Each number is 50 + 12 x the weight over its row's rms, rounded and kept within 0 to 99. Layers, rows and columns count from 0. The size before them is the row's rms in percent of the matrix's.

# up: layer 5 MLP up, 320x128, rms 0.262, rows 15-23, columns 0-127
# down: layer 5 MLP down (transposed), 320x128, rms 0.105, rows 15-22, columns 0-127
# gate: layer 5 MLP gate, 320x128, rms 0.244, rows 16-23, columns 0-127
up15 101:31 53 38 17 43 50 43 70 51 51 34 34 52 34 49 51 59 68 45 52 39 29 34 45 73 64 58 54 73 57 46 51 60 71 54 31 30 51 43 31 62 60 74 20 67 49 27 41 55 52 34 64 52 45 45 27 55 61 65 32 54 46 37 54 55 52 56 60 39 51 38 64 78 53 63 57 47 45 50 42 49 44 34 53 46 60 67 51 45 46 39 45 49 67 36 54 60 51 47 30 51 45 56 44 43 61 48 53 40 38 65 57 54 48 36 58 60 62 48 43 31 40 44 46 33 55 34 28
down15 102:65 46 32 48 43 52 40 48 51 55 57 46 42 66 49 41 49 58 62 39 65 46 45 25 44 41 35 56 61 56 52 55 47 62 57 55 39 68 71 58 78 31 33 49 58 31 48 41 42 70 73 46 47 38 74 44 36 38 49 63 54 30 48 45 51 50 29 58 51 33 51 43 40 56 23 46 44 73 67 68 27 30 54 64 67 55 61 63 51 47 54 27 63 55 47 55 46 45 34 42 48 73 34 61 41 48 54 56 80 43 46 45 61 51 51 51 44 66 45 57 51 47 63 34 47 37 62 29
gate16 095:70 47 35 45 59 46 36 53 29 65 28 63 57 39 63 42 31 26 37 63 40 30 34 58 44 48 56 32 32 62 49 54 50 67 39 68 39 36 76 40 34 51 47 45 56 64 59 72 67 53 46 50 75 69 59 66 57 50 40 32 46 52 58 57 67 42 60 26 50 55 61 56 49 48 59 63 43 61 67 53 58 43 61 51 61 53 35 47 53 63 56 60 64 44 44 50 63 64 38 31 44 67 46 40 58 63 65 67 43 58 66 48 64 43 44 55 50 45 34 48 52 27 46 48 48 70 64 69
up16 093:54 53 68 58 54 44 32 40 47 53 68 37 50 36 60 33 65 73 36 54 62 51 44 66 23 64 37 56 44 61 34 49 58 54 43 66 24 43 54 68 53 54 41 47 40 56 62 67 61 41 45 57 63 62 46 44 39 58 69 53 37 66 41 22 51 72 30 60 50 73 68 45 63 32 43 40 72 47 57 50 59 48 59 67 72 43 36 55 43 61 65 56 47 54 51 40 60 68 44 54 46 52 32 61 38 42 46 68 43 68 28 52 40 49 49 46 55 63 52 36 58 49 58 38 79 45 54 64
down16 094:69 49 65 59 68 44 32 56 44 59 52 70 47 41 46 42 44 33 53 51 42 40 57 94 65 43 64 46 47 52 44 39 42 33 49 48 49 47 54 50 79 61 32 68 50 50 46 37 49 62 57 34 63 67 61 52 44 40 31 47 49 49 57 56 30 28 48 42 51 45 42 53 45 54 49 80 46 48 65 46 57 46 57 44 37 52 42 30 23 52 45 47 50 20 68 39 46 48 30 60 41 56 49 59 64 71 53 62 36 49 59 52 63 51 40 65 53 46 39 71 63 25 36 46 39 66 57 52
gate17 107:43 53 47 59 58 57 41 54 46 53 43 33 50 62 65 47 47 29 42 51 73 25 57 77 57 64 47 36 65 50 76 50 54 28 45 38 54 42 48 48 57 36 73 48 63 36 62 42 39 63 44 57 57 59 53 53 84 51 49 58 50 50 36 51 49 61 44 56 43 54 55 77 51 36 34 56 48 54 50 58 53 10 45 46 44 42 49 66 45 56 74 43 57 53 63 39 55 45 74 62 36 87 54 53 40 48 49 37 46 70 56 32 51 48 51 56 33 61 44 43 36 44 33 56 57 51 51 69
up17 110:52 53 49 70 41 74 43 61 52 68 60 51 48 44 67 54 55 64 54 45 53 28 66 34 68 56 50 32 43 52 51 56 57 55 70 45 63 26 51 65 67 65 62 65 42 41 61 35 40 51 59 54 65 62 63 57 54 42 20 55 44 49 25 42 52 47 40 28 70 33 34 53 48 28 57 52 44 35 56 64 14 33 41 40 38 37 63 59 58 29 60 49 60 66 54 39 32 72 45 37 49 52 58 56 37 57 52 44 36 58 46 57 72 48 53 62 56 52 35 50 46 53 47 50 64 39 50 41
down17 105:36 74 40 54 56 54 41 58 40 52 46 47 25 62 55 79 48 46 29 32 69 31 42 56 47 43 49 38 53 38 58 34 34 38 57 28 49 52 53 43 44 54 55 57 50 63 69 54 29 56 45 42 54 40 59 52 27 53 80 55 55 53 37 30 59 48 85 36 60 69 41 61 49 41 46 52 60 52 45 65 35 66 64 40 59 43 52 45 41 54 56 39 32 51 43 31 44 41 48 51 40 44 64 39 49 44 48 47 34 65 41 66 83 52 56 60 48 61 54 62 53 61 44 48 77 55 52 31
gate18 091:46 52 52 69 59 59 44 60 38 42 61 59 68 23 74 54 42 47 55 32 49 37 35 71 47 46 44 42 19 45 44 34 75 39 43 43 50 29 61 50 19 48 27 37 48 39 59 56 69 43 57 24 51 50 37 55 27 40 54 45 70 49 41 69 45 60 59 57 67 66 46 65 43 46 38 50 34 37 60 56 56 43 36 67 51 59 50 53 52 44 48 29 48 44 43 55 48 55 38 39 29 41 37 56 43 60 51 53 51 40 26 61 65 38 36 33 46 29 51 46 49 52 34 46 60 46 44 38
up18 100:40 34 56 39 39 64 67 53 37 43 33 57 65 86 31 44 43 72 71 49 68 42 50 42 29 50 52 59 31 62 51 49 47 55 60 69 46 40 47 68 62 47 88 49 60 49 42 50 39 48 63 57 44 45 44 38 62 37 34 53 54 41 41 40 34 49 54 62 44 35 39 38 32 34 51 30 21 55 51 43 72 40 38 35 47 48 56 47 41 39 42 52 63 50 61 51 56 47 47 54 50 49 39 28 57 66 55 44 41 48 51 57 61 42 61 57 38 27 43 47 22 41 52 64 44 65 42 62
down18 096:49 49 49 59 35 35 45 73 56 51 42 42 36 64 57 46 53 61 47 67 50 65 49 30 62 49 44 61 64 32 63 52 42 76 40 48 51 50 44 33 50 57 65 31 72 56 31 41 41 54 50 57 37 34 41 51 34 48 38 45 49 43 50 65 54 44 43 50 61 67 66 51 60 56 39 46 48 43 41 65 37 61 67 68 55 59 43 45 32 60 81 71 43 59 22 51 43 31 56 59 60 41 59 45 42 43 55 40 55 83 50 36 46 67 50 31 51 49 45 38 58 63 53 40 18 49 27 42
gate19 099:46 49 47 35 54 65 35 66 39 49 40 34 52 63 55 19 45 63 40 39 47 60 55 58 57 45 73 56 55 51 36 59 63 56 38 64 54 70 42 64 60 45 31 46 57 51 59 47 59 41 48 56 33 40 28 48 32 45 54 41 44 22 49 61 41 65 45 46 38 45 77 75 68 51 40 47 22 49 52 38 48 62 28 44 44 36 55 56 39 69 60 52 41 49 42 29 43 46 51 62 60 30 68 50 49 37 40 55 45 51 72 70 68 54 54 39 31 75 51 54 58 64 62 59 57 46 39 59
up19 099:34 32 29 54 63 59 35 49 48 49 63 52 26 54 47 65 32 30 47 48 51 37 36 57 44 59 27 46 65 51 35 42 38 62 51 42 43 48 53 51 34 68 33 35 49 50 55 56 38 66 51 46 64 46 52 75 49 44 42 41 58 76 30 73 24 45 42 44 77 51 33 60 44 37 60 72 47 71 55 64 40 50 59 56 36 54 41 59 70 39 37 42 49 33 58 54 48 38 54 56 44 55 50 47 62 69 37 42 56 48 34 39 42 39 39 35 74 31 52 52 41 67 62 56 56 49 37 58
down19 101:48 35 68 42 35 31 53 65 43 42 37 62 51 44 64 50 60 59 57 47 56 53 50 38 38 58 45 65 64 50 43 30 66 45 69 51 44 64 62 38 49 80 48 34 58 59 39 45 73 49 61 35 73 55 49 37 51 44 02 49 46 49 47 46 71 38 49 43 59 50 40 26 35 69 62 40 69 37 55 65 56 49 43 62 41 64 73 42 37 65 62 50 63 53 49 64 32 55 61 46 60 47 52 58 51 53 38 33 65 39 36 32 40 59 59 53 49 39 33 45 44 44 55 52 47 70 53 53
gate20 103:58 58 48 52 56 43 43 34 48 60 51 35 70 39 44 36 53 35 46 43 51 33 61 49 58 23 53 53 57 66 58 55 55 61 54 58 60 37 74 52 30 67 44 52 55 62 39 51 56 47 39 44 59 57 45 55 50 34 44 51 47 51 57 77 44 43 66 49 30 64 36 50 55 78 59 34 58 36 46 58 67 33 44 53 45 44 51 58 46 55 32 55 55 63 53 48 55 65 37 55 56 55 47 44 42 25 32 67 59 27 22 62 52 32 33 26 28 64 49 53 57 79 42 48 65 43 36 21
up20 101:67 40 42 44 59 42 38 41 42 55 47 41 64 62 55 58 42 57 50 56 48 18 51 53 58 49 68 45 56 71 50 56 44 55 53 57 55 58 49 72 34 64 78 56 48 21 34 17 35 47 58 50 94 43 22 53 81 45 47 29 52 44 60 58 40 54 40 44 43 58 52 60 56 44 55 60 54 42 47 47 53 44 49 31 56 39 60 32 48 60 62 38 47 49 48 69 70 50 33 49 45 48 57 42 66 56 33 61 47 62 59 45 46 39 72 31 47 56 61 42 54 44 32 61 57 43 52 45
down20 094:42 54 48 55 70 64 41 43 55 48 50 62 72 70 53 51 53 58 53 64 51 53 57 24 36 32 45 44 46 53 57 67 40 68 34 63 55 30 75 61 55 52 55 23 67 48 49 54 62 42 31 22 37 65 53 52 35 38 58 66 50 47 59 55 53 58 75 62 41 36 24 60 38 58 56 51 48 55 42 50 38 45 35 24 55 41 33 49 57 50 60 42 35 35 55 71 61 40 54 41 57 39 44 50 73 62 40 61 49 39 55 40 55 41 65 24 53 55 35 54 40 73 45 66 46 62 50 48
gate21 093:29 56 35 49 38 65 36 54 64 29 53 68 33 58 62 25 61 28 66 46 62 39 43 63 40 61 66 50 51 66 67 58 41 48 75 47 57 38 59 62 44 44 65 46 57 54 47 32 36 58 52 60 39 55 38 54 57 67 41 63 53 37 50 41 49 37 57 61 72 29 52 44 45 29 48 43 43 38 45 55 40 49 33 38 52 49 62 51 48 55 56 46 39 53 47 49 52 59 38 54 55 41 46 52 11 64 49 51 51 66 47 40 57 56 69 42 28 63 56 48 65 43 31 54 55 35 90 64
up21 104:68 63 35 26 46 39 34 52 48 57 27 48 54 61 55 52 54 75 37 38 44 65 44 51 44 38 41 40 60 46 42 51 47 71 58 46 38 51 45 52 56 45 61 59 59 67 53 73 54 64 67 48 42 49 56 59 67 44 56 52 56 78 66 43 39 35 58 70 55 48 45 54 57 45 51 83 40 44 53 39 54 54 49 67 50 67 58 56 45 42 37 63 63 57 48 23 76 37 54 44 60 54 44 40 69 59 59 59 52 60 65 57 30 48 40 52 58 67 29 65 55 67 73 49 48 49 83 58
down21 109:37 64 49 49 33 74 54 62 56 54 44 53 63 53 58 59 63 38 47 45 70 54 43 43 38 46 46 49 64 51 54 52 58 52 37 61 60 55 36 26 48 44 42 45 49 39 46 54 30 71 58 47 64 51 59 39 33 80 54 51 50 31 44 47 69 61 47 44 56 56 43 64 51 41 28 38 57 43 64 39 51 50 53 46 55 58 73 49 29 67 39 44 52 57 36 47 56 34 71 46 70 31 50 34 43 51 42 23 40 58 59 43 62 35 62 55 67 45 81 32 64 27 57 49 17 60 56 63
gate22 098:40 43 73 47 45 49 59 58 41 60 25 59 60 43 47 31 47 37 52 70 52 51 41 36 60 51 55 58 63 22 40 40 55 56 46 36 64 60 36 66 59 34 73 54 48 42 66 46 66 40 56 56 43 37 45 45 78 54 71 45 26 56 61 25 47 46 28 57 59 73 57 57 48 69 55 63 52 59 58 73 47 34 40 50 71 59 69 53 34 59 45 46 38 39 65 71 71 58 38 45 35 42 46 54 46 65 63 40 68 60 39 39 49 29 51 48 56 59 59 58 39 49 44 61 43 54 52 42
up22 089:53 54 57 34 36 59 49 73 42 41 53 53 58 65 43 31 60 63 36 37 63 44 45 53 53 65 73 47 32 38 57 36 60 36 50 46 40 61 49 52 67 35 45 45 44 47 46 69 53 33 41 61 63 46 45 54 41 38 36 52 65 41 42 22 71 48 33 40 63 65 60 22 49 33 53 40 53 38 51 39 58 42 50 55 50 44 42 43 54 32 65 43 65 50 45 71 40 23 49 46 60 63 45 31 41 43 53 47 30 64 69 44 54 59 62 28 45 76 41 38 50 36 28 59 64 69 53 35
down22 092:57 62 40 24 59 45 61 52 40 48 61 21 63 63 42 67 36 54 67 49 36 47 65 60 48 35 50 41 47 20 54 36 54 24 46 49 64 48 58 54 36 44 62 63 42 42 43 59 67 48 53 46 43 55 52 64 62 51 68 53 43 44 42 39 68 56 23 47 73 88 64 31 32 50 61 29 55 35 42 46 36 39 57 36 65 50 60 52 34 62 65 49 74 57 55 59 68 61 66 38 51 42 58 28 44 50 61 44 44 63 56 51 40 51 52 50 45 65 48 35 50 49 40 37 55 51 50 48
gate23 102:52 46 41 62 70 38 61 61 51 45 59 43 33 62 35 47 52 35 26 48 59 39 51 70 40 60 31 62 50 58 65 49 50 19 60 64 45 43 22 56 60 56 47 39 36 43 41 63 44 48 47 51 53 62 58 63 58 50 47 75 80 47 46 43 46 54 45 45 55 37 49 52 68 65 68 38 42 38 24 59 72 38 52 37 51 50 61 58 46 51 61 55 59 75 56 57 60 29 68 43 37 64 38 40 51 48 45 38 41 83 30 40 47 53 56 54 61 54 62 26 56 54 43 36 59 58 42 62
up23 098:33 58 69 70 73 52 46 40 55 44 65 34 68 35 64 43 37 35 73 35 45 74 55 61 58 58 65 66 23 53 50 38 57 54 49 37 57 46 47 22 41 54 34 49 50 61 63 66 53 51 54 50 46 42 49 57 44 37 34 50 59 46 49 56 19 25 64 53 62 40 47 67 47 47 48 43 68 52 34 42 38 57 39 45 46 78 60 43 48 60 61 60 65 37 54 30 36 43 56 44 58 56 59 71 50 66 55 46 49 32 39 32 35 36 63 43 40 58 37 35 55 45 47 43 38 33 48 53